{
  "n_kv_head": 2,
  "qk_norm": false,
  "lr": 0.00289,
  "train_tokens": 230700000
}
Each number is 200 + 20 x the weight over its row's rms, rounded and kept within 0 to 999. Layers, rows and columns count from 0. The size before them is the row's rms in percent of the matrix's.

# up: layer 7 MLP up, 1024x256, rms 0.0855, rows 609-708, columns 64-95
# down: layer 7 MLP down (transposed), 1024x256, rms 0.077, rows 609-708, columns 64-95
up609,094,156,195,177,171,186,196,223,172,197,257,227,182,173,205,166,196,225,221,203,190,156,200,184,206,209,219,232,185,163,215,204,193
down609,093,217,230,191,208,175,231,180,213,220,173,188,188,185,171,206,197,190,164,227,207,186,223,195,240,198,188,175,192,195,214,182,235
up610,102,230,194,162,181,199,197,233,203,195,196,225,188,164,193,181,168,181,196,232,192,181,210,202,168,184,195,213,223,214,193,204,166
down610,096,216,158,163,213,206,231,195,167,205,234,198,206,215,192,166,209,198,191,177,198,221,218,185,177,146,196,164,187,211,202,203,205
up611,096,187,170,191,208,233,197,187,202,217,175,213,170,206,162,204,190,196,178,184,208,252,221,202,221,203,184,184,212,210,180,216,204
down611,095,219,167,230,199,202,166,187,219,192,201,238,207,175,177,197,200,210,250,188,170,216,227,193,174,223,230,207,170,216,204,194,163
up612,104,238,190,203,221,228,210,206,245,198,233,216,159,171,169,206,192,169,161,159,172,195,164,192,193,224,257,204,179,203,176,199,219
down612,104,249,216,218,207,179,196,194,193,190,195,192,183,186,219,159,203,222,188,210,185,204,202,233,207,160,213,186,188,194,164,212,229
up613,101,178,210,240,206,216,188,164,236,180,192,200,158,205,219,191,203,198,219,194,211,233,212,207,229,206,222,213,188,179,208,163,168
down613,105,190,214,205,197,192,205,163,172,245,198,196,207,149,203,219,200,159,199,186,216,209,202,207,179,206,237,223,212,215,212,208,187
up614,092,183,168,232,180,175,182,222,223,199,186,215,227,171,184,243,215,172,225,201,191,204,212,179,194,166,219,180,202,235,202,191,186
down614,089,208,191,181,187,194,230,199,221,181,226,188,184,225,236,200,188,231,233,172,196,229,188,202,207,183,218,208,211,209,165,215,199
up615,100,179,167,188,164,186,206,204,197,206,176,214,204,170,218,205,222,209,202,212,197,202,160,188,211,173,195,228,182,197,209,199,222
down615,103,167,231,206,222,183,190,215,228,171,209,181,199,192,153,205,198,206,217,206,204,216,180,181,164,188,178,191,198,228,206,199,185
up616,095,222,190,187,219,201,191,225,190,238,228,203,220,198,198,231,181,187,210,198,191,201,205,194,180,191,138,185,186,187,180,246,195
down616,085,179,200,194,203,197,214,213,212,214,230,170,180,220,204,197,210,220,228,177,233,174,227,190,223,173,239,199,214,198,220,194,181
up617,097,223,144,188,193,206,182,197,203,185,155,233,213,170,239,186,188,191,199,227,195,163,218,211,235,228,182,201,198,192,205,200,196
down617,104,187,186,140,219,207,249,199,198,202,219,187,177,207,205,206,206,263,249,210,192,208,226,200,179,183,181,173,218,212,170,188,165
up618,111,192,209,204,203,219,215,173,205,201,216,243,206,227,222,227,229,173,213,210,215,176,163,212,186,204,195,200,245,224,181,208,140
down618,107,181,222,203,216,194,206,203,185,168,218,200,174,229,219,194,190,193,227,194,175,242,215,214,204,192,209,248,221,189,189,200,214
up619,075,229,207,190,188,213,176,197,158,197,194,189,218,188,173,187,224,185,155,208,252,184,173,209,199,197,186,214,191,201,202,201,168
down619,079,241,213,211,180,151,228,194,228,199,215,168,202,202,212,206,203,192,221,224,193,231,193,202,222,193,185,187,175,185,186,199,199
up620,108,153,155,195,220,217,197,172,191,212,196,231,198,192,181,197,233,175,222,221,227,243,190,177,205,229,202,221,192,211,218,201,173
down620,100,193,243,201,218,244,192,212,169,199,195,183,189,186,204,205,151,213,175,202,199,204,194,244,206,177,225,192,218,235,216,215,207
up621,097,184,197,163,207,183,234,190,191,202,202,209,176,209,216,178,191,216,206,189,180,220,192,197,191,217,172,173,168,220,196,205,183
down621,089,180,190,228,181,216,206,212,179,210,204,208,215,178,249,193,210,185,215,234,206,238,185,218,183,233,220,213,208,210,198,188,204
up622,102,207,197,235,200,204,180,157,218,179,206,194,191,226,184,188,208,171,214,209,180,182,172,206,185,216,185,226,160,223,158,199,195
down622,094,197,206,203,185,181,189,219,207,178,192,183,228,188,219,186,219,222,173,189,241,198,182,181,192,170,199,198,212,214,232,176,221
up623,099,205,239,187,187,198,202,188,214,196,227,224,166,209,180,203,176,187,204,201,186,148,169,210,181,200,216,200,209,155,177,201,176
down623,089,209,189,186,165,194,189,203,224,208,180,220,172,201,175,215,201,239,183,187,203,164,187,213,206,175,161,165,179,200,165,204,196
up624,098,161,162,191,175,231,188,174,181,229,196,206,213,168,214,197,233,223,182,205,204,194,229,154,186,167,195,234,204,216,204,223,193
down624,094,188,205,188,213,188,188,213,219,195,162,190,185,222,180,239,183,176,213,199,182,181,189,203,212,155,186,166,182,218,189,188,190
up625,095,213,203,208,221,212,222,192,251,187,189,211,172,181,210,219,176,173,188,213,175,230,200,218,209,217,187,195,201,212,174,143,212
down625,094,197,231,164,176,194,216,205,197,180,191,220,179,209,197,185,193,158,200,202,170,235,183,195,162,189,200,181,217,172,224,201,168
up626,100,201,179,180,187,207,197,155,200,194,205,215,176,209,212,183,195,215,190,177,200,231,205,190,156,178,176,188,190,208,223,201,194
down626,103,196,204,208,214,197,208,174,212,217,182,223,257,219,211,186,235,190,195,197,196,219,170,204,215,194,203,227,221,229,171,174,176
up627,103,227,193,186,207,227,171,183,204,195,221,222,197,194,167,192,209,261,234,192,185,192,217,229,196,195,232,190,206,187,234,203,209
down627,100,199,223,192,183,213,190,216,155,198,213,187,193,217,183,173,242,215,172,223,210,182,232,193,166,167,208,195,217,178,203,246,170
up628,101,203,189,196,182,212,201,209,197,232,199,215,167,180,212,193,221,195,200,190,200,180,189,216,168,191,183,182,212,223,204,185,184
down628,095,182,189,222,219,206,201,199,247,195,210,178,197,219,166,189,210,202,213,211,182,208,209,186,163,252,209,228,189,188,189,164,182
up629,098,216,190,196,196,222,221,161,187,199,176,203,197,188,206,207,209,197,171,191,193,170,164,223,194,204,219,163,158,191,210,166,196
down629,094,198,195,171,154,183,186,213,207,183,205,220,254,230,205,187,196,219,230,226,200,201,239,231,218,240,229,209,206,226,229,197,202
up630,101,205,176,214,170,202,192,197,209,228,202,199,187,211,191,212,198,212,197,193,200,217,187,181,193,195,217,188,204,221,211,207,191
down630,106,200,197,190,232,206,204,177,175,192,166,190,230,211,168,151,219,213,180,205,152,246,216,210,193,163,184,184,215,205,210,206,173
up631,107,185,206,150,210,205,195,223,192,235,196,179,157,186,213,176,209,209,189,182,183,172,215,221,191,176,241,206,208,187,203,214,219
down631,103,225,216,207,190,184,160,188,191,185,193,178,212,167,209,189,206,223,175,208,224,190,221,186,183,187,225,223,200,209,201,215,190
up632,098,223,219,202,232,205,233,192,167,203,190,190,210,184,186,199,209,215,167,187,197,228,182,215,181,184,201,210,212,189,175,185,205
down632,101,215,177,210,175,201,192,229,227,208,191,216,212,207,219,217,175,191,239,176,174,216,203,186,200,253,207,229,215,235,191,216,261
up633,096,190,178,181,183,177,183,199,223,209,186,189,172,250,196,184,205,209,201,189,178,169,229,200,186,172,225,209,224,211,230,197,192
down633,096,173,158,200,210,215,216,188,212,193,212,179,209,185,176,163,147,178,211,225,198,200,207,159,189,197,198,199,217,186,207,159,178
up634,098,195,196,207,220,190,194,209,227,201,209,156,214,203,191,185,208,195,187,201,178,215,160,204,214,205,207,187,194,201,192,215,152
down634,087,184,183,186,199,171,178,195,199,200,227,213,185,240,190,175,215,191,166,213,198,232,212,193,178,171,209,183,216,263,195,182,175
up635,097,182,209,173,208,204,194,191,191,202,218,219,174,193,151,211,196,219,198,181,219,168,226,217,190,187,190,186,182,203,188,187,221
down635,096,193,176,201,206,194,194,213,212,208,168,187,207,228,207,184,172,168,203,202,221,282,193,203,195,218,225,206,197,193,216,225,208
up636,095,204,208,167,198,185,193,180,212,179,172,169,195,203,220,206,210,194,209,210,164,205,213,217,157,224,205,229,214,214,208,193,201
down636,096,216,170,198,227,221,224,228,197,194,214,216,225,185,188,199,235,200,213,188,175,215,218,207,200,224,173,188,239,181,209,170,177
up637,096,186,215,174,213,177,217,188,204,194,206,210,146,204,241,219,189,206,248,180,197,224,163,205,201,181,196,179,198,217,196,178,197
down637,091,190,176,231,224,205,168,195,198,202,183,182,224,187,240,215,199,195,218,160,202,172,214,232,191,225,209,191,215,225,222,194,166
up638,102,205,165,179,210,222,216,188,245,191,187,202,168,201,165,184,190,158,166,194,201,198,179,156,232,220,180,189,179,176,235,222,211
down638,104,232,208,202,199,203,190,218,239,174,198,222,202,195,195,182,191,189,200,209,195,212,222,217,208,183,185,221,200,198,204,205,217
up639,098,178,182,137,185,198,182,242,189,226,197,222,177,205,185,212,236,187,139,190,207,179,188,192,196,162,201,239,190,213,215,183,184
down639,092,202,174,195,233,229,166,226,218,207,233,158,244,186,220,243,219,171,210,216,174,178,196,153,200,185,200,159,190,201,188,200,207
up640,102,200,205,187,216,235,175,232,196,211,182,191,193,222,190,181,192,204,156,226,185,213,181,178,190,207,231,214,204,217,221,207,232
down640,099,202,209,231,193,201,207,206,188,190,244,189,181,178,224,199,185,191,180,171,192,220,230,191,191,183,187,207,220,210,189,176,186
up641,094,195,152,194,214,230,179,160,193,223,195,214,210,220,161,186,214,188,226,224,158,213,215,234,218,218,221,188,196,205,190,173,212
down641,097,179,208,188,201,190,211,200,181,178,168,208,207,198,238,182,184,180,189,190,187,163,197,199,194,250,178,209,191,187,184,207,199
up642,106,169,193,212,185,215,203,225,234,195,184,182,205,206,214,191,180,226,176,146,149,212,185,250,163,160,227,198,202,243,196,191,195
down642,103,199,227,198,221,252,168,172,207,218,177,151,206,186,215,222,180,222,199,178,212,183,174,197,213,176,212,215,209,223,180,225,206
up643,104,179,196,249,187,230,211,203,188,199,166,207,208,209,224,229,214,227,210,180,201,200,196,181,213,191,156,209,189,205,246,192,213
down643,102,172,202,197,199,229,200,204,187,177,204,179,214,233,174,174,199,210,184,208,212,206,201,200,223,149,183,212,159,151,186,209,215
up644,114,196,174,218,204,230,217,190,211,186,210,213,217,204,178,209,236,185,170,191,170,208,204,179,174,214,189,193,149,175,201,180,185
down644,109,195,202,239,197,185,223,160,219,232,210,196,188,190,208,227,232,186,168,194,188,238,205,173,196,216,196,241,236,224,195,183,219
up645,099,189,213,185,186,219,194,203,233,202,183,191,167,198,204,218,164,227,213,183,168,229,191,186,190,223,197,211,206,180,188,189,212
down645,098,208,192,254,177,192,168,199,203,185,211,225,183,196,211,219,221,171,142,221,176,227,197,179,218,224,175,188,204,210,180,214,219
up646,117,226,171,152,194,204,207,196,252,170,181,224,235,190,214,225,189,196,222,210,202,171,217,190,208,170,150,178,182,190,226,185,240
down646,105,195,210,202,201,199,195,230,241,163,222,186,195,225,208,214,192,189,198,213,221,215,204,158,201,184,166,201,171,196,186,175,215
up647,100,177,199,216,189,220,159,215,224,227,225,182,187,220,178,216,187,192,211,193,183,195,204,201,197,208,165,175,182,219,218,184,202
down647,097,205,166,232,193,218,173,190,193,197,210,252,186,193,173,219,165,173,218,200,203,180,194,180,211,168,190,188,184,177,187,194,225
up648,095,174,179,187,190,213,201,205,180,201,231,203,198,217,158,204,192,259,226,173,213,172,234,217,173,190,211,196,175,198,211,183,219
down648,092,184,202,202,197,247,191,198,186,168,177,226,215,189,209,185,180,230,213,173,215,187,177,155,240,203,204,205,215,230,200,144,178
up649,100,157,190,221,217,212,204,182,215,234,209,217,209,210,199,167,223,232,167,188,207,169,187,212,212,214,203,220,165,217,193,202,216
down649,096,189,204,169,182,147,204,201,180,230,188,172,230,234,200,217,232,185,168,208,212,231,213,204,189,214,193,194,196,184,213,209,170
up650,098,210,184,174,207,196,179,231,174,167,213,207,188,178,215,207,220,226,176,203,241,246,189,183,228,206,153,183,211,192,222,188,197
down650,098,188,172,222,186,201,191,199,183,219,237,218,196,190,221,224,173,242,180,191,213,221,188,181,222,204,208,198,173,155,197,225,207
up651,098,210,217,209,223,218,214,205,257,212,182,244,180,216,221,148,200,190,191,178,187,155,225,191,195,211,199,191,226,178,174,202,179
down651,102,197,210,205,159,194,202,216,217,183,228,166,163,203,196,215,174,199,210,208,188,173,223,213,171,214,173,215,164,206,178,208,224
up652,104,188,166,204,156,198,207,194,181,179,204,195,193,195,227,166,194,170,184,211,151,165,208,189,216,208,183,219,224,205,230,174,210
down652,105,178,241,193,184,173,193,164,192,135,221,193,204,183,210,248,197,216,205,187,240,204,196,159,209,207,181,221,185,220,191,207,208
up653,097,208,175,169,195,232,228,202,186,189,202,206,187,211,216,171,181,201,192,184,174,186,211,226,197,250,194,188,166,205,215,172,203
down653,087,207,212,203,203,223,150,213,167,210,205,155,226,200,181,180,195,180,195,202,209,246,207,209,207,252,230,188,224,186,160,240,192
up654,109,194,172,189,208,221,241,203,203,198,180,211,198,224,198,194,185,182,162,186,181,192,201,176,194,192,200,189,192,173,197,218,239
down654,098,215,207,188,229,201,209,209,191,195,194,155,211,194,193,200,176,178,210,218,176,219,243,201,197,214,198,204,205,241,220,221,192
up655,108,192,177,135,208,197,210,229,221,203,218,177,175,242,203,185,162,209,198,228,191,220,164,214,168,205,202,204,207,184,234,201,215
down655,096,202,203,216,203,206,194,172,180,193,195,223,195,192,175,183,213,171,216,179,207,207,190,181,219,188,209,204,158,183,173,230,183
up656,097,216,230,211,193,187,194,188,188,195,182,201,168,185,201,183,179,204,198,173,211,170,196,177,193,242,183,171,194,221,199,221,203
down656,091,217,222,193,206,190,222,183,182,203,193,162,221,201,192,226,194,216,190,170,177,166,169,202,217,249,245,226,228,179,179,237,177
up657,106,166,207,237,206,203,192,214,208,194,177,222,201,160,195,214,180,197,203,163,174,210,201,203,186,190,218,176,209,207,187,198,196
down657,114,170,198,195,194,204,196,233,182,189,205,181,218,222,206,206,209,198,217,185,221,178,204,181,200,162,203,225,190,189,213,222,242
up658,091,197,220,189,174,224,204,214,179,176,185,191,193,229,195,226,178,195,210,223,212,181,217,228,175,205,232,208,215,248,212,152,177
down658,096,205,199,211,210,208,178,218,176,214,235,234,226,203,190,183,218,220,201,188,219,130,194,194,231,177,189,194,211,166,220,189,183
up659,104,217,189,218,216,239,195,184,195,192,238,199,206,208,171,203,201,179,199,192,206,214,225,251,184,199,202,186,192,157,213,218,204
down659,103,188,220,175,214,224,227,167,213,184,207,166,211,193,203,234,163,207,191,183,189,242,221,174,212,251,216,215,221,189,220,201,205
up660,103,229,196,177,225,182,224,151,247,207,187,228,201,223,200,207,174,194,191,147,190,196,208,205,226,207,197,201,208,214,210,201,210
down660,099,234,232,199,214,206,172,238,192,190,202,185,190,160,211,191,197,203,244,194,234,192,226,186,182,240,178,214,176,218,175,194,217
up661,105,200,197,205,230,216,213,240,188,234,207,205,210,169,220,224,190,214,180,210,193,199,207,207,211,197,219,163,201,189,179,215,194
down661,101,198,237,233,207,207,178,231,190,216,188,164,227,227,227,203,230,183,197,227,185,196,181,197,215,170,186,223,205,189,213,213,211
up662,101,218,229,225,238,242,195,239,212,200,174,192,176,216,150,181,185,197,195,239,173,192,193,164,190,199,225,198,185,199,204,179,226
down662,105,223,217,192,217,154,202,177,233,195,226,198,211,206,213,190,211,213,207,186,222,221,197,210,198,180,205,224,190,198,174,215,219
up663,098,181,187,175,219,208,172,220,214,209,214,196,182,180,245,182,217,190,185,184,182,141,220,189,211,214,174,201,178,169,222,206,164
down663,103,220,191,213,220,191,207,177,144,178,226,191,177,230,207,208,219,211,177,226,175,190,207,180,214,170,199,184,221,166,219,211,209
up664,106,159,223,189,192,215,199,192,162,192,192,239,203,188,202,229,196,201,189,190,164,184,211,190,172,189,218,245,195,177,235,217,191
down664,105,165,192,162,205,175,205,183,209,196,173,218,190,197,184,229,183,185,184,187,213,170,201,148,203,184,228,210,174,211,223,223,230
up665,095,177,195,175,216,198,227,185,188,209,175,213,156,232,212,152,201,214,173,183,190,198,201,157,225,198,210,205,177,179,214,204,203
down665,084,205,186,180,160,151,185,221,166,207,217,178,235,202,202,196,173,192,190,208,228,283,194,224,202,224,185,182,176,182,229,193,177
up666,092,198,214,199,148,205,196,205,198,178,177,236,206,182,227,214,176,196,194,220,176,215,195,204,198,202,184,179,190,196,225,229,174
down666,099,207,199,195,214,200,191,192,199,229,223,193,218,172,214,175,208,191,211,232,196,238,211,180,216,180,201,206,218,152,153,257,183
up667,098,191,150,221,196,195,174,187,203,202,192,219,190,221,154,153,206,200,210,221,216,215,178,174,221,187,218,200,207,215,224,228,221
down667,102,202,215,251,211,187,169,184,211,214,217,192,166,207,225,183,219,210,187,237,191,194,204,209,173,186,174,174,214,212,179,236,157
up668,096,191,212,229,227,208,185,171,206,191,192,208,193,187,234,220,222,221,202,211,187,229,200,215,228,183,210,201,200,200,218,235,199
down668,088,239,200,214,204,220,233,208,185,204,196,220,225,208,193,219,204,205,215,175,247,193,200,200,198,224,189,223,214,191,221,188,179
up669,105,213,143,164,189,215,221,175,204,168,204,222,219,165,208,190,162,245,236,192,191,171,201,183,201,203,237,210,201,162,172,217,201
down669,096,200,228,204,209,198,187,189,181,198,207,226,164,214,184,230,179,194,198,223,209,169,224,219,226,222,186,224,226,211,153,187,190
up670,099,180,203,195,241,196,257,221,192,209,188,194,173,237,180,200,169,169,200,224,203,177,193,226,233,178,195,164,202,175,193,204,188
down670,099,248,214,222,184,199,179,178,188,210,256,186,240,187,168,206,195,175,218,199,206,208,221,196,204,209,205,207,165,221,193,199,199
up671,100,204,193,199,214,176,236,209,242,187,203,197,158,208,171,220,211,210,178,204,153,183,212,203,173,235,206,192,171,183,189,179,199
down671,103,188,205,184,205,215,217,195,169,169,185,170,185,203,187,200,234,199,195,229,191,197,188,239,204,177,210,188,218,196,230,214,215
up672,098,202,200,236,189,205,197,206,192,182,244,162,220,259,174,203,153,185,173,194,212,170,172,177,208,208,208,211,217,189,185,197,220
down672,089,198,155,202,215,182,189,212,225,196,182,194,208,182,229,212,168,214,178,217,235,192,188,211,196,162,210,217,213,232,221,197,180
up673,102,184,179,185,214,219,218,174,207,206,202,205,186,200,205,177,181,182,210,218,243,155,206,209,216,212,207,209,207,222,239,210,183
down673,100,190,240,193,192,179,170,207,194,202,230,188,196,184,171,183,221,201,210,243,199,197,207,185,228,229,189,178,195,213,211,206,215
up674,103,184,186,188,238,183,213,184,190,230,161,210,199,219,228,194,168,187,188,199,189,192,216,233,180,204,216,176,184,222,202,190,191
down674,108,207,182,212,179,182,229,214,222,170,173,175,167,222,196,214,180,178,231,181,215,233,181,184,206,194,206,188,205,219,198,179,207
up675,095,244,171,213,185,204,211,205,188,182,235,207,247,215,218,193,183,232,179,210,195,205,223,247,178,212,197,161,187,207,202,205,232
down675,106,182,196,157,192,181,192,180,208,199,187,197,195,200,207,223,184,208,164,219,205,240,246,237,194,197,199,162,183,181,224,216,196
up676,101,175,179,201,213,210,172,211,206,211,228,229,183,171,185,221,185,181,201,208,203,207,173,195,178,209,183,221,229,205,234,220,228
down676,102,184,210,188,183,197,169,204,212,197,217,193,226,182,167,195,210,201,191,219,230,183,185,173,212,202,216,221,205,165,184,200,211
up677,105,217,221,207,190,211,236,208,198,208,181,198,175,215,206,224,213,207,179,200,207,190,197,198,193,168,200,196,232,186,197,225,206
down677,112,242,218,196,189,186,198,183,184,196,187,190,235,212,178,196,239,201,215,207,223,177,192,203,211,185,200,175,176,215,188,196,224
up678,104,190,232,227,207,224,232,188,210,183,222,214,160,179,218,165,164,201,230,246,197,173,201,195,202,217,162,211,161,146,206,198,217
down678,098,220,191,212,197,229,191,201,162,206,211,205,214,206,207,156,202,205,186,200,207,206,212,217,192,213,186,230,235,174,204,188,196
up679,099,230,232,203,214,194,199,171,218,218,219,186,188,174,171,195,233,189,176,237,162,194,197,152,202,196,191,182,234,224,228,230,184
down679,094,228,222,183,230,209,192,168,234,239,225,215,236,196,190,203,224,196,222,176,190,204,210,223,185,188,178,216,163,201,182,209,185
up680,106,197,229,189,191,227,175,192,230,181,203,199,217,190,200,202,173,222,198,217,227,158,206,180,204,196,229,183,193,177,207,187,225
down680,099,208,189,228,199,219,211,214,191,225,155,208,225,159,231,199,212,197,203,205,188,183,167,185,207,157,240,199,195,190,180,203,226
up681,095,190,202,209,171,173,184,218,155,212,198,193,214,214,192,200,207,200,186,181,210,198,196,181,185,220,206,202,196,213,193,205,212
down681,099,178,191,176,177,201,211,207,184,137,207,185,232,183,195,208,227,204,190,200,207,212,224,228,188,181,212,177,202,222,155,203,189
up682,100,198,233,200,184,196,195,163,194,195,213,202,217,192,203,198,228,213,184,186,184,191,175,170,193,200,188,209,226,202,191,189,182
down682,093,203,159,207,222,165,209,191,225,148,171,206,192,197,210,222,178,191,219,216,205,209,213,198,189,185,208,213,189,182,178,202,179
up683,097,193,205,217,179,203,206,218,172,181,197,240,180,224,228,172,218,177,183,172,168,181,220,216,187,237,161,190,220,224,217,242,214
down683,100,180,219,201,211,180,178,190,176,217,183,181,201,200,233,189,214,215,187,201,198,152,176,190,151,204,223,216,178,210,161,216,198
up684,105,179,219,181,186,193,162,199,210,175,211,195,200,239,190,223,233,245,204,176,182,225,168,201,195,210,210,142,134,203,213,184,172
down684,114,198,164,174,215,170,242,200,168,209,201,182,199,219,199,178,255,176,178,215,152,229,221,201,202,183,237,161,217,188,200,203,192
up685,100,153,220,205,229,190,219,206,213,167,178,222,160,193,231,189,199,213,184,182,212,203,228,170,223,200,230,222,222,190,200,222,210
down685,105,214,225,192,220,195,175,224,155,236,191,193,220,168,203,187,224,181,188,197,205,227,195,202,185,212,221,200,174,217,193,219,178
up686,099,186,188,200,213,219,200,209,200,166,206,187,240,196,202,244,220,218,212,199,199,214,168,178,182,213,211,230,200,181,192,198,203
down686,102,188,214,218,189,217,202,207,198,174,224,202,210,208,191,183,192,155,209,226,220,204,208,209,196,174,202,150,194,213,195,190,196
up687,103,209,204,195,203,211,199,224,193,199,202,210,189,193,230,197,166,198,210,196,189,163,161,197,221,216,193,193,205,192,204,179,211
down687,082,185,187,171,234,215,179,197,196,187,194,227,194,231,224,241,196,205,174,189,198,134,225,169,154,254,200,195,179,203,224,188,192
up688,100,180,199,201,223,200,205,188,214,199,165,193,190,198,214,213,185,173,183,232,237,217,191,197,206,230,206,208,215,200,220,162,162
down688,100,215,203,229,180,199,190,211,214,162,213,147,181,213,198,147,200,195,182,191,172,240,200,175,190,194,180,170,197,239,198,213,170
up689,090,170,221,199,208,204,234,209,163,198,225,200,215,168,241,181,190,200,188,223,212,178,188,235,221,190,199,224,175,208,180,213,182
down689,096,197,214,247,200,203,163,190,196,215,187,202,200,203,206,219,185,193,184,206,204,212,185,186,232,190,202,188,190,206,222,213,193
up690,102,211,196,171,164,194,188,218,225,199,200,194,209,230,188,232,181,212,215,231,237,187,213,227,191,180,184,193,211,210,195,206,219
down690,109,224,212,185,178,223,212,219,210,209,172,205,185,219,208,205,185,170,175,214,202,165,176,193,201,211,207,173,182,208,214,194,198
up691,102,195,214,197,193,198,213,177,215,202,211,211,188,221,204,191,221,246,188,196,235,202,222,215,218,178,171,162,213,196,186,200,218
down691,107,192,226,209,200,229,223,217,195,196,210,189,232,219,212,234,214,203,250,191,209,204,218,194,190,228,194,203,205,212,199,197,186
up692,103,207,210,195,180,192,207,179,208,193,231,211,174,235,195,192,229,184,227,216,184,192,188,189,176,206,206,200,200,201,204,209,206
down692,098,205,203,198,184,210,196,192,203,226,224,183,193,205,191,207,211,214,204,177,239,164,180,190,251,170,190,196,203,195,159,219,200
up693,101,213,209,193,218,192,181,179,175,200,195,209,203,177,210,217,161,160,228,199,204,185,180,205,195,198,221,220,223,198,200,189,230
down693,102,204,188,180,162,136,184,191,202,191,234,218,183,179,168,203,183,188,244,230,202,201,195,186,194,211,196,191,186,200,210,176,211
up694,100,173,192,221,163,185,172,221,211,194,178,183,212,194,238,219,218,226,203,191,190,220,182,235,187,185,220,185,185,184,188,200,177
down694,098,210,211,164,201,215,218,238,224,207,222,156,174,202,177,210,208,211,204,190,216,202,229,171,197,191,163,161,222,190,213,209,225
up695,095,235,216,217,175,187,209,186,159,211,182,195,178,199,194,190,215,201,191,181,198,165,206,200,166,179,216,214,189,189,211,226,208
down695,101,186,176,208,242,204,219,244,202,174,196,196,187,178,203,241,214,212,227,212,225,217,180,212,230,172,203,231,232,185,210,240,184
up696,092,212,217,180,181,228,158,204,193,169,181,184,243,220,206,201,213,180,237,177,217,147,183,247,203,229,189,165,180,181,193,205,226
down696,104,225,162,237,191,180,195,217,199,202,201,202,172,218,209,230,218,205,192,214,216,188,186,200,187,216,174,215,162,206,204,178,204
up697,081,193,209,217,173,210,220,161,174,175,210,234,219,192,241,198,217,203,200,196,217,185,181,206,200,179,197,197,207,176,182,200,187
down697,090,255,175,175,220,212,213,223,178,207,190,178,174,176,181,191,175,217,192,206,199,156,207,214,190,239,167,224,187,211,197,225,192
up698,101,180,198,180,228,189,202,202,214,176,210,165,193,198,209,219,194,189,188,200,221,195,189,221,209,214,201,198,212,178,192,182,174
down698,096,227,170,166,211,182,208,198,214,189,216,201,208,199,198,182,182,157,206,189,217,202,185,198,188,197,181,193,220,191,203,205,231
up699,101,236,196,206,174,232,204,207,211,201,181,195,253,182,192,199,205,188,170,185,184,211,213,203,183,189,196,190,165,218,223,181,265
down699,106,159,175,213,176,187,227,216,182,223,219,214,173,190,185,200,167,185,175,192,197,194,179,191,214,180,197,162,197,179,184,214,198
up700,109,183,207,185,183,175,186,213,196,190,177,204,175,197,203,184,186,173,213,197,201,188,196,186,160,185,224,209,174,198,195,193,206
down700,104,165,198,195,180,170,187,213,221,195,178,220,206,173,242,173,207,214,217,220,163,229,234,213,199,196,187,213,198,212,187,214,183
up701,100,213,192,207,216,230,210,172,230,220,206,239,199,215,216,183,197,175,238,181,178,196,197,196,217,229,208,184,221,183,211,156,215
down701,107,203,173,219,208,237,201,165,210,204,218,195,208,200,216,198,193,211,200,226,243,235,210,229,193,233,150,208,190,190,207,199,218
up702,101,220,200,205,175,211,184,206,212,219,190,193,193,188,195,227,230,190,193,202,210,184,175,171,188,167,213,171,205,193,204,214,221
down702,101,225,191,193,209,214,216,182,204,224,193,149,187,192,190,235,209,203,180,179,195,227,198,174,206,193,195,214,207,218,174,202,191
up703,093,198,198,178,193,211,215,211,166,174,217,199,163,187,184,216,197,210,207,253,174,186,173,192,220,200,195,205,191,205,176,220,210
down703,095,225,164,179,161,192,210,203,197,204,188,199,197,173,196,170,224,216,210,190,192,204,196,196,166,172,216,239,224,188,201,230,183
up704,110,177,177,207,202,217,211,191,221,177,161,208,205,259,199,213,207,234,203,179,174,227,138,192,184,217,195,212,197,240,211,171,201
down704,102,243,233,217,208,204,182,197,231,216,213,231,165,185,162,188,169,231,184,182,223,197,196,191,219,230,206,197,158,185,190,208,220
up705,096,187,220,180,223,182,194,188,189,206,198,188,224,213,221,180,179,183,181,197,203,194,174,191,202,206,210,181,160,205,194,210,225
down705,083,201,195,209,201,212,202,222,210,199,201,213,192,169,239,220,170,161,198,186,229,171,192,217,177,264,190,183,193,213,179,219,175
up706,094,217,206,196,202,186,173,199,185,189,197,178,162,219,219,268,198,178,167,217,177,170,174,195,242,199,189,219,200,212,216,218,199
down706,093,209,194,194,179,180,195,197,213,179,174,187,183,199,216,212,153,197,199,185,200,115,188,220,178,187,217,218,179,190,192,219,209
up707,099,213,225,157,202,198,221,208,195,207,163,231,162,194,183,233,214,183,183,186,170,180,197,217,202,234,214,194,220,150,234,218,208
down707,098,227,190,183,169,177,178,199,226,198,179,221,215,222,172,206,232,224,201,216,212,191,213,220,199,199,199,173,216,212,242,223,199
up708,097,228,213,175,200,206,193,228,216,194,203,196,192,217,201,194,196,192,188,190,184,213,200,192,238,186,193,194,218,209,155,183,186
down708,100,172,207,214,204,203,188,203,189,206,203,233,196,217,209,204,176,191,208,227,183,205,202,168,213,182,220,200,234,171,228,221,162